config.toml
activation = "squared_relu"
qk_norm = true
parallel_block = false
init = "normal"
init_std_o = 0.0
init_std_up = 0.0391
optimizer = "adam_atan2"
warmup_steps = 545
Each number is 128 + 32 x the weight over its row's rms, rounded and kept within 0 to 255. Layers, rows and columns count from 0. Numbers have three digits each. The size before them is the row's rms in percent of the matrix's.

# layer 6 MLP up, 512x128, rms 0.142, rows 381-487, columns 64-127
092:177147119127140135131080121145100143130136101113116074122155179123118144140144133081173091141109070146120189123148114172178141131078115131149098162106095101124154145084097137116120106125130110
099:112144132126126079106100137126114119087119153113134115110191167139120158142127106143196075150126070113152125096172128174151164148065127141147184145144143102107157149102076103094112024139113126
103:100153117170083120130101159126121113139148086089041097185127184080114112121131101099070094128122073119147139160227120161112183132090154140143128113167135125232132133148089091135163097142155189
106:080165148156080098084108101157083114141115146139093122163193123079173174072128155147105094128146123112134124165121146126113156082113142173096152173099139092140105106099088070137156082163127195
092:140168100143090148141154112155094095175184107078076159178101159057138171099145109153130123123127074155119172154158085135095160098052099214100170171153125123155129120090127110105139111086107161
100:098126157109150095144111125216071160115143126124158148192164131084102142131096109153174073133121123107113095123123149131070156092161114160127148110140133080135133146052101100069150084108081103
114:127159135104118105122119142163114147108133128136097109120117176084112158051166141119123114133153113134102153210169124147133116063131065207116134148161160042166174141139129119082122090074114184
109:158156091101164096102094184119156142111149038056162087142123107138115164110137105095160108144113108128123212141116135134185153118097101134147158126140124142182147180141089089103153112103134187
033:114189131129134089156096139175103133139130133139125141151156139101155164097197143087144116111171116135113149135164124181148189156110100183127161166137142092175169148056105109122140105115071136
108:130199106099114131128135143109115160147111121096139117138205105149135124124166146120207063026120120146140152212089145162115140151061144192192151162079102110139169131157132141112160136145139146
098:138125113114088126148133110128104134098223113178129159131143078108150117097112108121109113066133160170152136097120126139188180101140077167131209096143078137143123101155099036144197130122098192
089:139202100097196161121066156142110131083097115143145188124158136154139116109140096122146141161151123130112146150171070162185137134112086171176122180089170127184142151107102119071146108144100094
107:128224098146081105116172170160158078125167140154060121139115099093206119105148125098086134075182154106127185160171110167128181085118089129084166113113151123110112101109121111053164100172071167
102:115117101136148114126156162224161087166111118093152189079108104119104143089131105163144097155166102086055140110180112128121158102116049114097141147146153119160079147064084043074131093134129154
097:119144118087067152138127117194122077124136116128088136176142166134085179119092126103104129088118125119144137096144116144117141104098091160125181100122099143141137144127117056079134129123134171
106:117163128140136103131125115160035122146116135140071135108153127167132157117188132109122131146183112133151117134145111203130207150109097152134166098108101019104218139126109123117147086146150197
097:096175117089153105143058081129114131129150164125117165167130141092167170050130087137094135080108076175075110191098118132165136088161123151155169124123140152120156191088089044092130158158138139
108:116140113109179109118098142129079171127148163166129096132121145151111199102196122113137121133126081156143131174105117123112124116110060242110127149144116095164179178132047107075139092122124141
082:092116134132159115129060146150126133115106141122100145099161108160105111129126104153111132120108090109143076204130126149163172117132087124158150122068157096094115109127111103117139105091118110
109:141136173074144038163112101177097077123109106052103112175127130087152139088128122124114077074138057163079094162135108162143169180145076129113133136099152118135141111125112104067107118131118185
105:078128095087192163209078145132119115139084152075147137135153147102160156095105104146119111107112094101100113124099091227204171153081090143155121161141067097135136216109132108144124126150105148
100:127132117078099156120077155154123171150113096112136106154136162101147158128191113122133133119122100185127103108111120180148147145147102183131180164068144098167152144091094114094120078151087122
091:180172077068100141181159174122117107168106110093144071144075154135132094117123142147151120091141086128168115157186129186167127164072080136095118159169107080083117180141102116082082060157148162
093:118129106105178149093126162135076123162140114195105126132087153113153163142164145088108059116181083221140122155128116172110139114098092162055125110105103092125182131140070092105127076143096154
110:149157054090119124074088188151063145123069185104148118149160114099173111129178140100122122112243080119074103132142105150178159140176127129138133170135134130176134183193135106085123109129144112
095:146158144058143134113111147178128099068145129085151177144172131126112162109146123068157080103110094129076123154117083181138154121147114165182126166147128077138177138121159099102122100131118111
102:150125137152114151125120114111123116138116109141177094144125138139130151101199103112125132139136139175156125090183128146115193135146050168119188156089139116162136133069140104091191115086149130
095:164138123167146115122137164134063118098099137055126128136135086135124158105150078118194140143205079173104127121108115126199141083104095163179127129121157073092109116138104115079143084099127121
122:150143136053130083146100165151115181104123078156141110181156147119138177127125180076193074032139153133141100138114118132154122087109102159124119195092096142131128207073076135076116126160139159
102:172127126125148097177116108190127138129144171124105119178167123075173162109134100059153101095148090159064089119128157131106174132120059202071148118125141061113179129129082095069117149085138190
096:075113057102134085158159171132066195137122082122097169110185091132147115145197149086203141146157187094127126139178120150170139155127125177096133137143125084143096128143124170049117087173136151
098:082154163140166100101116131186121119171117078125074153140162086127173175092167068151159111109193144156101173139130132135104204134102126122129155099088133052104134102093158140090181132111057145
103:074168092152148148113093103183083140144138132078122084101143182099126177116124063136169024108097094149101131093119102157118177116082116140146149109140129077106179124093129111083128114134124126
095:132178141139158120168135081173161092115123196076115113150089143134143139071171127098155063060132071129167129132109148126130143111124102129141133168164175099112169144111129106129170079140141153
102:135103099103090134171083152131106143113176110154149149211154109116159063122189146103157110139132139211155128136116131154184136110118133157147130159117104108219188152139095115067172125150166137
116:132132058083135156128080167152103180067140141173157176159156101183112142098091104113134139116182156126139125150126120114123171114106065184141132148158138137151099160088094112145153121059086112
085:111153147140123103127182112135116135121180115061099118152104108171090192092141122135120109101182158150125151159177151097109202136159080163137150175172141120166158116093118085096175146120122163
101:124159119117123075169085123147103086123095113091128118140135171049115131072091114128120122122162128210123124183154114104157104127152109104156123147057114148186129149049137044076116131080109127
106:097125093126110049103114169168100131113086112146093105124163088072110142114134125136142125162153135109141102131182115159093153104133129216134168165173131101208141084157123062097130135102121190
089:185191123140140136095130101136080154150116170121131117125095135090107128064109067096133161110124180193112143161153110134182143098060054116190197162182115117128105131090089108089137106053146151
094:162157129172155105104185105135182148112109077124140092198126089187147127119158112122138116069145177101085146175144082117110183133122098134166187128108109095111162166175083123068171083138127175
088:146182110142150109094104071117145093113125140061120102140156159113141176084171140069149082116110100183148130151190113140186141162118110153097162161048168117145174134059072099064104073157091132
109:129128151145101129137092155121116129122124170143145121106136131165142138077110087104197071096153138173149177142114175134128156097112130182160167116167105106100185125081056130130165092130067115
111:115180139066104116126104191131131139171090141052168135178135125099173102126117126112206119036172111114088148153153120152167120172086109127171157163120135123119118170135106141117164105136096146
111:088191155113170139098142153150111073138171148085131159154158162110159182122135066133169021105200146145065169116175112135107187073124105189109098180149153130135180131116124082123134144148132136
112:088208164116110077129149133190128189149147102094072144154144119104100109114127099133132112122154138118117160110243132120127104133125119187120233151118168114144088156132115089110099073110044124
102:150171116100162139162080158143051082129147127110172116153132149134190142112130083094130053131108059174160144107098077127134149129114094213139115148107148119141141166118146076131132106117090133
103:128224102078095063123109138135076119107179086074124161195122133163104137082179119061179111105117131112141135128112086150139118089100128180137114148124114102135185153154115127151105110105062089
107:079170112133157124128143127119132132126136150088113169175125116148180132120151101106148090056125137140093154122114102151179120136133108198141154110116139105184177186138137071135132128195131115
110:107120071157121052146160139179111159115137100165139102121125084152151127082143123161141109090173155109045153163135104135168176056037081130121187162121134090130132123148097026104148140143127099
103:104158128122140115136128119138076100181104159112142131158089133095192110073107155123165060118152083183110064134098024197180141094156132128096168127099125150115145144088132117137133113132129141
108:155151117152106128150144102150109098171131119108120109218129145141156144100142140144192064079126112169132133151098103160131136130129137119161127163102075069194183128167127110108138129141120125
060:152170161163107088128135113159148123114088162133136110122093102139125100102166075116115064120122108125075138155143068180136160072106088168136140148145079112101185140087095108040179141146162191
107:106114076120189146134093102209131161136129156084114092143127065122130136095121115144129102154185114134137113189127108119150137172141129151162147130149135124137114198046156098092172130116099150
092:149158071124136134119101135131122088165083090083153117108113185160102149101129141078099038117136091123126085157169092134081140120151124133111167143123122145134186191035149083152223092101088170
106:087129096132151127152089133153089166114165077111164164131113144105178118116167106111097129123145095166118120107136098149149110158158101153147158127122111065141174249134094106056134134117163133
106:085125132170126125145121117133128160121117105112167186142126099122158119108159121117125107084164093185143135147140109119191133093139114145172135114104100036152184191108126108070222088103109147
102:139142081128098087100131162131094096178105113158090097133133082097124175119103145080168102128210142121106105137170100153134156134110136117079132114146111117117104121121113066082185050117086115
113:115131132111151139091061106150097086154148086142099170123170121070159175097104056133174119086122156154093158171165151168155138125104141174072099089114108093131114134076087069122138114175122131
095:129126158090114077185068080141077133076136087076082171160130132119100164078092134149125122120122130158137113169097091127209178125141161143136169111122171092152149108104100079083144119191072115
101:076157180137072126083065143146110162166153079160116164101166110136121125104139127145129080136186075145134131072138116180127135098093099204207181136087120128187182156123144113141146103131109135
111:079167110154122113082109160099082095148165135158054147139159095120094127111136099144167111147110161136086198137164152176143177138146120189162172097182142133120173145054080107033143089176117126
098:091125143114089096161157120134137167122163157102119141184133134138161132105155107074139104088163133100155186147116117116110133116137060153110164139113108108169190211098047094103095059064154135
121:099162117070149134157090089140126177117104072114108168139186081124120125101121126088187049128147162186142126149154153106115160110162125126131119139121140089144106141104128070131199131119114142
106:124136082124122125122061161195129131156119121112107112121136145075171114082131155110100129116167106072091137153162091122106119077108046144111151156111116125189136185113069095095145127159105153
098:135144108121078082154134095216103130112114102162106184152147142118132122104128157168124138068184123112158112161139089127156122074159080148166105122140147078144168117114081087068117083082145088
111:130130169116125106129123181124121108163114110147120104146219131138141158087107116136147095114162086129107129106133061158161119112106147160172133118128160094121105150147056113101150122134071144
105:154138079107127132133082124146072130163107147124126113166169148162139122100103086100204115064162078129112164171105087140156151175118103153161152195169138104177129159109095141024125129124145137
112:079158126133100095202138082130097098148137098144140112153157167077128170074145132092168060067114117107152133094112127170106144108072125150171150124080116123161187166104137094134157154174127210
087:089144138146102082184086106122074115112153147137155130099131146159124152074144096121114099150113146144138112128180111143158123134152116176185181162155116168112181167122088084146092129069036123
108:177138135100104075126075124149138131052197120084083113146188151086122171141118114072116090125167145130117164172146115152132154130094162152166182195114122110171137105097141134112121103092141120
104:160178098124118066098152110140106139157167124097141129119103106156117153102190091089182085102101122115141153152169171166124146066160098148153146099172174138121122140097124104124154101184130181
098:107127131125173153162113180114112132092123160097166137118205111081137136100183061119095137165184152097119150160183089157181131155139056138116165167132152088139149175142104074049143139076125152
101:083183151131125140126112132161134106143087146086145154127167166119124133104153100105167108093192047122120133073108147193111097088099104241120125131090086047134169175108130134114090110153134182
099:089156167120124043126122139129116114109160130124141118156113106129124168123224087135128084063116111137105142113098080131148193134098124157135177103089118115161162117087039113099109099093144160
110:146199068117089094156189198105045095177107138119129094143187154091115121101118100053164041113147111125128133142136124158138117125102135138137137138159138091152122165124160145135142130131040124
108:153147085079183120099063184167115127135128147096138116142192147070112125062146149080157119154169122134122104152126110175150156061112072175094174141125108098118182165100080079118172137109118158
098:160162112171133085155089148139147106115122137134073145180156134101123187100132124041117061136148093127062107137150077161106173130178099110168148111145162078172134115170101085087131122123118180
102:122173134141108135089169131116125162104133159102151087150151122135118163112149103114141048121222121101114095089095158113132190176144071134147161119196115107141181117156107044116157123162125158
105:155179083145160127181069167170072152162126121098145099186152144101150125111182107054102029125177100145104145125116133152121134105110133157133134104094142128161145129097099065160132088137050103
100:137121097065150143130071111155140096111094163128130173113164099082172133105137125129129136128206121106128140126196135149154132077102042121129113139152154114170072218068044098067160132139131165
106:122151119131122128101062162172152155142144140141154126139172103110118136111099134130163082146139153132148136118198095135138135117139125140055160185171083126138146144109064130014192088122156178
102:070152167065136144169119119198082148129147122101082155123140118073129127105130147134119132146112103126152174154127058184100147117155040149150104108210117143112197158135144086079101147118125114
100:085142159051160113168148105141145130080146085141133130130091100107119170111183082108144102064141069195130164112097111120178133131113064172099129109138104140121187172082117090082141085133124182
107:068126079088180167125158168127092168145111159138153097108124109102192103108139119087134063150184127221088148156112057146186161156131106150068124120093188103121112185105078090109112117132089113
102:081167107138174077153134135200125161109099096148093134173153142089134116092194116090112126117183158124062128161175075139112131080163113117144165099128109089189100138169124129114140133123121140
108:105129062125079073152137114151132112128138110113109195128134190134104183105103083130167093133140137125157146109137139159136139109102128129118178117091148115189180169110105072142146145149137190
105:086121060176152123094121171125066188125108115126078129103151158109155095151149110091146127116142158159052141093180120150112119091118082123162208153097180121164172126113078127061137069160116112
098:122149136113099079139123156153123102183160092112138129114097167131075134127123093154201109117164078213076173079155097179136142162135120208115146113168110126178180119087076055082101093111175140
100:101132098093139116124072104189095066071126145122122154181183134142123162080148134113072130094142160120133104187176080166136124074141093168148151137057129127200165201108091132114133116096058153
101:098213151142102077131148120127110113161165128133151172144117134176172149092156095122109085149174157155127169112112107136137203085047117116103180116099103117087165144168159099060188119165167141
109:106152149084154068164123191119119157117094183089093080135138097144119143068114137130182084132136145111098124180174112183145195119126119157115102151140154145159118140098136059121155133137138185
088:131175081155098105184110120203074127091126144095112103154154111147137122113148088146158140127179066142135175139176140149147160100129081146131193144143144091114207168129102124063091119106116130
103:116132100097095071150080192185084158123133128079105118158192160101097160105106119076150094115159123117096127178121111160134155101111088217108196155133203089165113107085138117099146113152127132
095:110188118093157165153138147148095114155148123110163104178153153118125153094142160115163076087159121115111127185144127172189168142105118131156142195043136109150155145153134098138114085138151128
100:142149160136162126166108134191087104143140156175151100195143115101169147024103091124112108137146098180124155170144101147100164126143106170145101161156094109165171121140140140116126103086143097
107:123121089117135039109117142113091137153073159159071114159116139150191138103136074084188079101152147164102141117109129131090196095142131197112124133095093098123151156107104128130161105163130168
092:082150179169120077211134084129138098149132091111094176151188098112157153113130096115126107074106162112070139152158150126114135085141115230131129104158148136160178125101112093132198150128090163
098:100184090131138072193095127201127097128090125131053163120151135090144167123182100129122133133140099111140138182114107121146207146118046143105181130114157070146143120137061112043114102107116128
101:111152125168157089139102152198117079181121077118080138161166108094128191082149096137136137167155122122150108109185157114162180074155117118128149119107122121180122127086141110087186119099151127
102:119135101104099123131138160146127141132166085078141114150162131142174118069147104082151137112165178125062186129154100137175157093141077150112198126109168092186189156056091130056101114063122147
100:078133095084172095137129112167125168110153105100090157098156119094131152155195099112153116126160117186095149094145118186145136137110078152095157113130188102229169089146115107045125134130135098
109:091144104139127082119153122158072083141139097090122098127190117068185138120111083091142104082135071154141148120148085126136117169145134169106083147096161111163186127090104075009133090170157144
106:111136112149138127180128126111132137111108082140035130164203155095130138112133150162101050136140083184125109205130132159141208148149148177150161115121140085180129116158151111128129143171098183
031:108173097115166128176107143196111139139135153138107161127178149109187131074206120122164109125149089133129125192164082174109167136092109148117171133141164077203140172146092086147137077120081141
102:081190130111122101144067163132120133116165141108124123148146135114119132148166095079132107080115127143146153163168134200101172150131131182178158106141115096135223134138077123091109119102068151
035:119182098136167110172125135170111107130110148117089134115158129112155150101174136092183063111195095097101156187157111220158176123086094134129173166137138060144159156130083064128141106150086111
# layer 6 MLP down (transposed), 512x128, rms 0.143, rows 381-487, columns 64-127
096:124123146164077151127161119130122100131157046154114121083106059140109115124117109098123172128180162088120127097077187081097128201152076127140094129167125124087089121110112095097159138113181144
097:140198121128094194154122116107073082099120135191105061078098112117141093081144137093118151154145192147125147111154159114112090123167194077143152166144129130118111081097117183151120173071132104
104:172147117075134146077145108097117181153106116143098166148139097106109161124136191126144112113157126192133122106079174120142170153184204144109124079111150100108102110139115134062096132089133188
107:186123095106078083132132125147088124105118069146092074107166141099113121116057136103093134114111169098161112161122111079117161111087177143150164102175104100157164135107111133128059071110199129
097:152166159082189110167139149164144144114207133110121078166172116100157059129150159112165184111055156142127088164099124067124177158169166102166087115113110102121133117121085166125109121146062099
097:178166163182131160152094155140115124151134170130112141175125180123139094173137129186119091101085099092108087157090119168127123141075123139180141098096130087169100049127140177146130135166141044
113:117160141126143139141067078152145211101122132120167086173079156143132160110197128111134128111116223076133166102203138127110083162130123127100145144098189126167114115109135120169122109075151196
107:156108159122195092093102163136119107080089165155109136105106157041131115140129187124126128145126154160127117146150114172100241128123181082175159085139138122150123133168181144161126133127138153
030:102139119095174127117110146094173149155082122107068113110095134102070127151162168140189156163124137134147114120140109123167141130114140166143147127138106092111139154201142151091144173113088089
105:169119164119166140187140142104089083110194108178159129110106077084091151193077083141131167124164180110187141164141139117106096113154101167149137104143128111082168130087124078137146142186058095
096:126119130118153159133102134119152100123103048142140211140149173145148168122166070112134111155127077124161161121120133139056079094157140105116069108139183092087127142173111111156141085152155121
096:121164149162134132122165151108146139147184152086124108123126150095137126081153136124102116144104115176126135113126122117182159087119125117181141169150156155136098088137161153236108107124138157
109:121099079148104095095139158118118116105107072176160134122161179104105125149141134084088112117122104078143109142094094110097086072135122081140155083156123153070087139134136148071088113127054156
102:163173092136094133107114135112098125088110132172167121159145180165126150113122153080162125090195193094121136166108117056111184144199108152076219089156114098144104122139154126146122170132068128
100:093154117113127153130105087119158094201114168079125175129145160133082069155081075108122148139156111134101137165143131189151140085144161153156159109151166163140113212087098108084140078151143120
104:086162179076126182127102147103147160086126108149121164129098161129165166135124134215115101114127122149111133116110160180164171107105173122110089014115149142102179126175147127151130090101167098
100:094116145156125191100192143201136138169084054091137176163177171140099089135071127144148139144103044116140101112086132140103151159158110105120129113139099179158107082156140092166146127120117036
107:120163088176132088130159132130127151058168114074098119107109124145129135082077162146093162170084125112082128179145103091077104109169096132121110144100182113148160082170167148136169157132164206
086:111118086109177109151070114124193126115141115138112097121148146145089095208114122142143131113163118081130156072148205160150143093166129123150121120102138152141198160129117118137098116151147108
106:180150146096177114140144141085138093116093052125116122138123122150078087154117123144178099080113107108112093105139077147137100106142140159113147169178085090119118102141177167193149121088068086
105:126133106076110148125073118091122111146124085116198106110115134162101203070174126107126120130146182138120164106127077131136132083151104151116121164134203079175133140130143127046091119090067126
101:113159076083100127077135140145156105143148105161115079101124076178140111104117141112164122101151176114107105135114133117089125141122142132112151113139141126201142092134042066111120114120130170
095:155148106138123123137106121122105102129097137159082083099170206069120181067124142115091092134164131124092133111125218095084178145122152202184127129077167090162137056133137144168165137146095117
097:063104075110080133118176069110106159119165125166111143093127102140146140141125136115117147173127167030136137113126169133156091178174161142152079190088144120140153183098099115125086109093116115
108:146100078139060093142142104120115159143209154113200076138123137162104185139107140107122106171169179064115179175149075085121112114114147132095079106122155079109113073094152146144156158091124087
099:132191184136091121088153126122089112119107214089096099087169128120101113104111105097091206120091156092090158076203167138140142088149083105148139140110105058171102163106142122118128139133119091
103:172135122117095164144172196105165109110135110100110195137111167194131151082156168128118103105116069157085048183102133090128086179182152123131073058109154173142096100135137097092093159182127125
096:169152108127089142195102098131128080186124137134159070167136172100135128111099096088156103140117121156115041140075126190114068144130133104162147127132128173133091121119164088123152139082119134
114:088196091124154117170098139103120158119078170161131182139148148107149168145099116101094087125126082106157146131133116109149119171164185100128178084110110152120129147139149089134100103146111130
106:195098122136085170147100154168089109146163125092152122158196120104091121124089113144145165139149132075070099172135128154183078149162149119156074114135165145193145144129163135160154101157124160
098:106189079123125103161148116146042107059151133110107101101135132136146166087135070141075129120141107104130129085164131123164106101146147202115073200090068094125142110131132140123190158142149186
104:113098186135135123079182086104162113113103144149120120130139151132090131142131102127116134088146130173087113132102172152106111112146129081161130069108096111061094159132147151131200123147122069
097:123133160108124154158139114103080113155095111108098104100099152175126154081190140119126092223152170143105187107137118141178115192140138082111197110072113113171142125184105126152141122162127152
099:083124143101096138089146104129097188112082142056093147155086129193110124100144128135139147063108121134095135122096177116113152135074105147099092112140080125165109128184078125133175120143060083
100:132159134154110100130108129127080132148122182080121081120081132135135144121117158198090183154094106116182095133089127182136129130193161156114133162093134155115086152097182170073146095085135101
117:133157090130134153163148153122122157142137095121160111106121087081105103143134105095120032145091122124096074118104101136127137120157087124105094148142144141121142152096149141118153088113097115
092:118176144173098121150087167135134135105125143105148112130109149112089136097182132129116157143118131112151140121201140153060123103132113090174122149085125100104078123070150147124107098146201087
104:112138160114094185122175112122128129109137158153077106119094123172091097151107162129118141109140135085116109134129199179041178177140106143141080059162103143077121154139093157099145119169103085
107:167155192144171092132119146085102108164173096115181120146035134135130135147100081099125096124172129123106150099052114172154086100140123098109108113169131129143125140110137162128049103143106098
095:083150130149125195114096124114069140147109097120074121152177114108159080128116152108094092106159132114142101118090187114131137162105187028077087079049128117105078049179136161123156088114152114
101:122197129125063096109156111114162128127129112158173155121153128128105149145097134110170187082103109080188055137180103134089049098137162061115104060152146111140084161098131091172145101130164156
093:110173100136105105087067111152106163076138172110115119155121129159083139076120091125133147146116138137140132121125084110090128090122088108120152159158177163123098143125141181145140091098150100
105:120088080173101177191112147160109152140104084128111098063077188138111134094103136152179154133072147106156128182144138122140128124100086083173164177114105181157181107143149140119127135060132171
109:190046084139102180142142116099155088158087108116123110074110184095140112177078110141071120095164152104125158166102140134108148046163175102150186095123089128080157101096089121123135092113114130
106:102119133146153112088152137152129114114156128118140152091115060176126141073054120140151120121162133109090180091089096088120131107120143159126093117140132104101125202137140076148172111098101062
109:129122055057114184094108112171171091123091106116188131140078125104114120109138148123071116109152131136127178106122120141102096132185107068131108118124129052189113139140149133135134102145139121
104:149127170150150116082114138108083104139131136162186167060111094102113101099150125112142148177079163159144103072196130078085155130179146115148106123116131146123114138118149168168149146087100144
103:107119132144072075084174118149149096150116122166113104076166110163095093102082136136118205092087075124102094084081165093132090128118130088125122116107132090170051140093171132093093143136190150
105:113142149186101115152113172129175127182139165112176075111061069138149170096128093102076151093106183113127133168117107138165198140118083177139166089104103106149120065151123139089130121160127154
106:114118117135160218117191107129173138166144083110164119133152075134133173132102157119113107102158138124147160134116129121124127101164164120103082131110139062148097116150105087126087124113167122
102:158162124106115142100154070149106121111178107155096123089130075117105141123140153126130113134093098115158176145176145162027120128150178139088119094111087067148061133107133138115132138150144077
104:113151115134103134149090124078136171122095161119157091072117187132144123136135085167152182082126103138087106160148125123158100138189128095119113136177154147153083157086121128153138154144190159
056:140109141116130173064116127157103131187153127169210128150140114185126083135108112120144101146165107109092115139130117132144159134184083127143135089100120134117094191148168164165135164116158070
108:143163123131100150109166104120116122100119119144133095096147074113091115144203153111128161156113135190046148087152187154151136128103154185140126139077102074102113096137129190158140185131180104
093:197146133103086135118122087120087056159150103130116138132157159161088172153136159093071134150109158129096212135124133138119164159114135149107120129151143164161182125105147086116140140095117069
110:154142168131131066078135173129140091126128117108157121077124129109169125067101134169134160120135109117165084125128138133136181164197140038180177135126081116096141187122151116154155103172168150
106:130097134148127187137156106105090116080113147097123124100145093113075137191150135108149138117192155105161117078170106147103058077170096156177130160136125074127098145099127111136071100120072091
105:121161135159157191087129102167197109146152140142141149161123137134119077177109179151116058139057169133166103136115157100130177120135155072079047122143139158078141139165172144093102080107176144
106:148109109189143155129118179128178118144166163139145135141095111157111106105123153160065098119110150113135181109048125068140185120145109109108150121090134167106167123113125101171158135078152123
098:147174090095130112104193118191112155113172105134100105129159109132109123121156181131113114151080105080107141144102152125094176092134140087117093147089095050156087155148142128134099067133128131
100:095129197166131108082176147151186155067128091123130158096160132103167104099175132183140127139132156167133077076159161137103150119184154090127174101114098123108133200121133124158107158155138083
106:146116064121139069120097146162169158110134120149153177205119136138119126151127134113137137104174167108143139090087153123064162127139073116099148110098096154129125133144065133130097102179179083
098:158084089093112111122130124103190120103130155109116149110133079127100103158081124141162124112086129139148126099150163166113114098113159159213125100130139128124153113138106119171152097153086103
113:094134105143093118115175098153153142120161175122117105148100125120176119106078104131136150116093114115137129109099129138124196153119128145136056138094131108123173082141072125163149189122135145
100:117144110148100091110094122039066122168135117130129075080171206152135124147153122145166116148128134141097108097133103103104139102105104087094073117086148086151073091143052133138109161216110045
097:112106103108121139115128132116126133117125094129166113101114133140153175161114101127108088076095095199137100173072122143161051114114024074202103119131141197128109124112160140154117186092103151
107:124171168116073107150110117150172139135159161151138135132166129084098130124073104163141133099171136174106135101169108113101131083113186160175151084095155073136155156154207097095132105129115181
103:100145155116136126098149153119144124091108208134143106154147181112192159162087142093099174106095156148119159147208186097078152091164115095132113093154144139153118129120073195138077094128112096
105:157109111120078135088123168090100113122106092189107101082105090191104172160136112080109165110142102167166158141104124116138161173149149104120178150088107129102117118135137081164098131106199105
096:136106112127116151171139107157170187128103120150152131078111121175052107118136082145089146114137170143175090167115124054081117130164231140141104111124146123069072131121177153126090064148190102
106:135140137158176100167158104111143156042132085134133138110150163150171166176108124112182079140116105136119159121066125060091179163084086112046131128171059126129142172157154203118093158112133135
101:097101155064190147085188142142141161130109047131181139152134191143164194104121089117177148099180130114144086135116112156121087173128126108116107107084084163164099173125147180141130122141111121
103:107103148170107174086139108133211050116133102109110121133146146178144105144107144100138190093163145163110079131074201100098142137163071169148107132161100174082112111093162178083137123174172154
101:106189124099143165090145089111126109092112120107178196168150158133076115193187158091150096116175090057088080114119176155125125086107098134104087081106072192165167155149108108078124152133201174
099:157155170102143200111155159080165182149114136159120139143146072102135126158070108133138155174126140093123127142162131147078062147118116079094099101134118085133110144096092169154147145119165114
105:135104102122146166070100111138141101129151123125121133122150121137100213145119190168114120167151141145166132111171136062137115080091082107156163118092128080141113107192081170159157136131146130
110:139136131133092116114109110138091107103137148131090042115170219146160115138092160125109166154219177096158071120173112155136152089127106139173129157148153125146100088098138157154147132135076124
100:124143162177140165124134138072105116117144107104112150117131144115143071214110075083117183181145149166130088143134096087163112122099162089103110123115149090117101124091201132158149112111133084
105:112087137113080149095208163165159099123137162147133109142108149146138101090076164118085109119129100169080110132114146140158140101183110156099151061084117131131141150136120085148138186092107163
106:132136146139160209137164159095100130181119139189184092049138150116127139104143093158115165108135176097140196071075141100121163145100157104153124149131140115140141070070130108172083162160090114
101:126178162118116155142138120104123091158148163155103113068154189101113129112141129161152121068175180143097116080104135173116159110123121116081124094117070141156146113158084133177125139122107114
107:126039160227088087129088190100131092133117136123139137123059128120106130100115136115092075100073134161124138139059099162118164124104068131116112180147135126119126137185111096151153146086090116
101:123177101110135130119108146091109044180136140162119124074110121125188185131170116174063171133143147177119121160104195138197123168130078140135161192164130092121116121130100089169118137110113131
102:112255151095146140119200118140065097111115074168108137162065121153063142150130161100176114119122178149112157122147193092120146155116124145142129085151094103119116171137114135187126122118118074
107:119125173137162144077176131178096120137120133123136106109144101126074136125148145163163136108150202138121117087168171132091123164199187110108145152200160133103130102130200187159126160142135131
102:102148164115164078138139129107127138141091127136157133107103167120120050183106065109133160205125217143078122151108145045169095166162155147088103109143120083140160106096221109136138183114135106
106:094127097136069167099146119124144050203107091095139146117204086157116101153100143093145139211111166101099126121143159160092104141095084125111082103132152147109120127109188164084108065110171182
105:141123072096100104134109116112187190144116087126164146126069138122112124113171157187093103130071178085145156169134146166137126101085089181121137112142094171110120109078145132122049125192114123
101:163145136085111154079174097091155159140104117112123164169150141143114123142044123177131074126124168115070136136097125137134100150173080148130098150132160076129077138107159113082138067189142077
097:152080157168127143170133093133116135125179177143141102111081169157089049183112103105129112099172094150142102060072128135100164105077112165078092127131120108131130099131172188149116125122151159
102:151154142096119111156155093145164134158098084113113131118124199107141145152112089080138132114119167072123120088127103152070021101145138167068103115171106109105159145100097109166093114189128143
107:116097140118107137065128108089109150167126188100110171120113132180126070098129132120141121101153139075082143114111181166170177114077152128159150115152051116125165164119158117065144110149121100
096:163146189139144181107110115127117087122107093189162141134195152118152091095119116120124093143059147068138148124146181114098094115142159098082163131160012163085125165153113094178129159091145079
101:107169117110111104129111130115152100138101120122153099115146236112159146063155217139170125138166165181138083096170138116079156149068150140100202176127064087142169152151120122071154085118118135
095:120073151190130157192143172077144130123128132161113124178108175118181101206120084142123112117115173104206180122135181115159168071137112158103157121115097089120124140096149123156140133121094110
104:131175129144174133159159156157126106156057200134140174162102082113092082129091102217129121127098088128064159104148111128089151154162118179135148200121082125107126128083143096120103083153097098
105:146159180169123176113160123097138130174101129129103168182101095138123170161158110115177102107136121100157129170123113046055132195086054043093087147088119116145103086054094116164122143092141152
091:164146130095106127139179075139130100093208149084183170163118146142124140156166136182188120113129167101135106159163114150076072169127151121100071080158097110123146092049157150132089155154119117
100:118138132123089212115154076170119131151154160163137081138148130120110155178179102156094142110153124081120092114111150100113138177136176065057142118138130109140082162162154198179166089075152115
102:198116089132149146166115136139132150194156105122121152148133123101135195129154218141074094092131099144140103122121178169117107088137128128115179142180181092102104152116159119130131169130161071
102:070142134084115130084127146098166090145090167073144069147102132144125149073103068164101202142146146113142110130145056097131111052083094150102170156090191151123071087050120122135134113162060127
099:074123142102134132147111123132083119131106141130117117121071195103105177155115187120134142157135144120154133156121167114158116115139134147173137210111053112111156162101105138116123112161051150
112:125100104132101195116178132098127146121137160149119159116095084135137103140104059088138166109134115103192131108111101161188117107118121139117122132089133135077154114099070149066092119098108111
102:131158119181149102108117111152149143139107164094135132159141100085145098176142132174100092128106073140097084091129165152137118106133175118128080122176170133101115190186201143142116156081165155
026:124120081187153084107105118129210161101170176138151111084152155196144179090098146128099166111231168097123147096152153094203160113167137157176082091151172096153100072113128118158149155120132103
104:160151100170111163142082105087101161142134064139109156145127149139147130218131116122187107069092118130189089082071082117134188117139164065064111129181155120109120104132121165134110137094107099
029:160182107183170156114133069108097114094166128094035174124134133134147115105147143134091148102115120070151129137108124125126130097147156149142089111098121142148117105088095177036140103119127130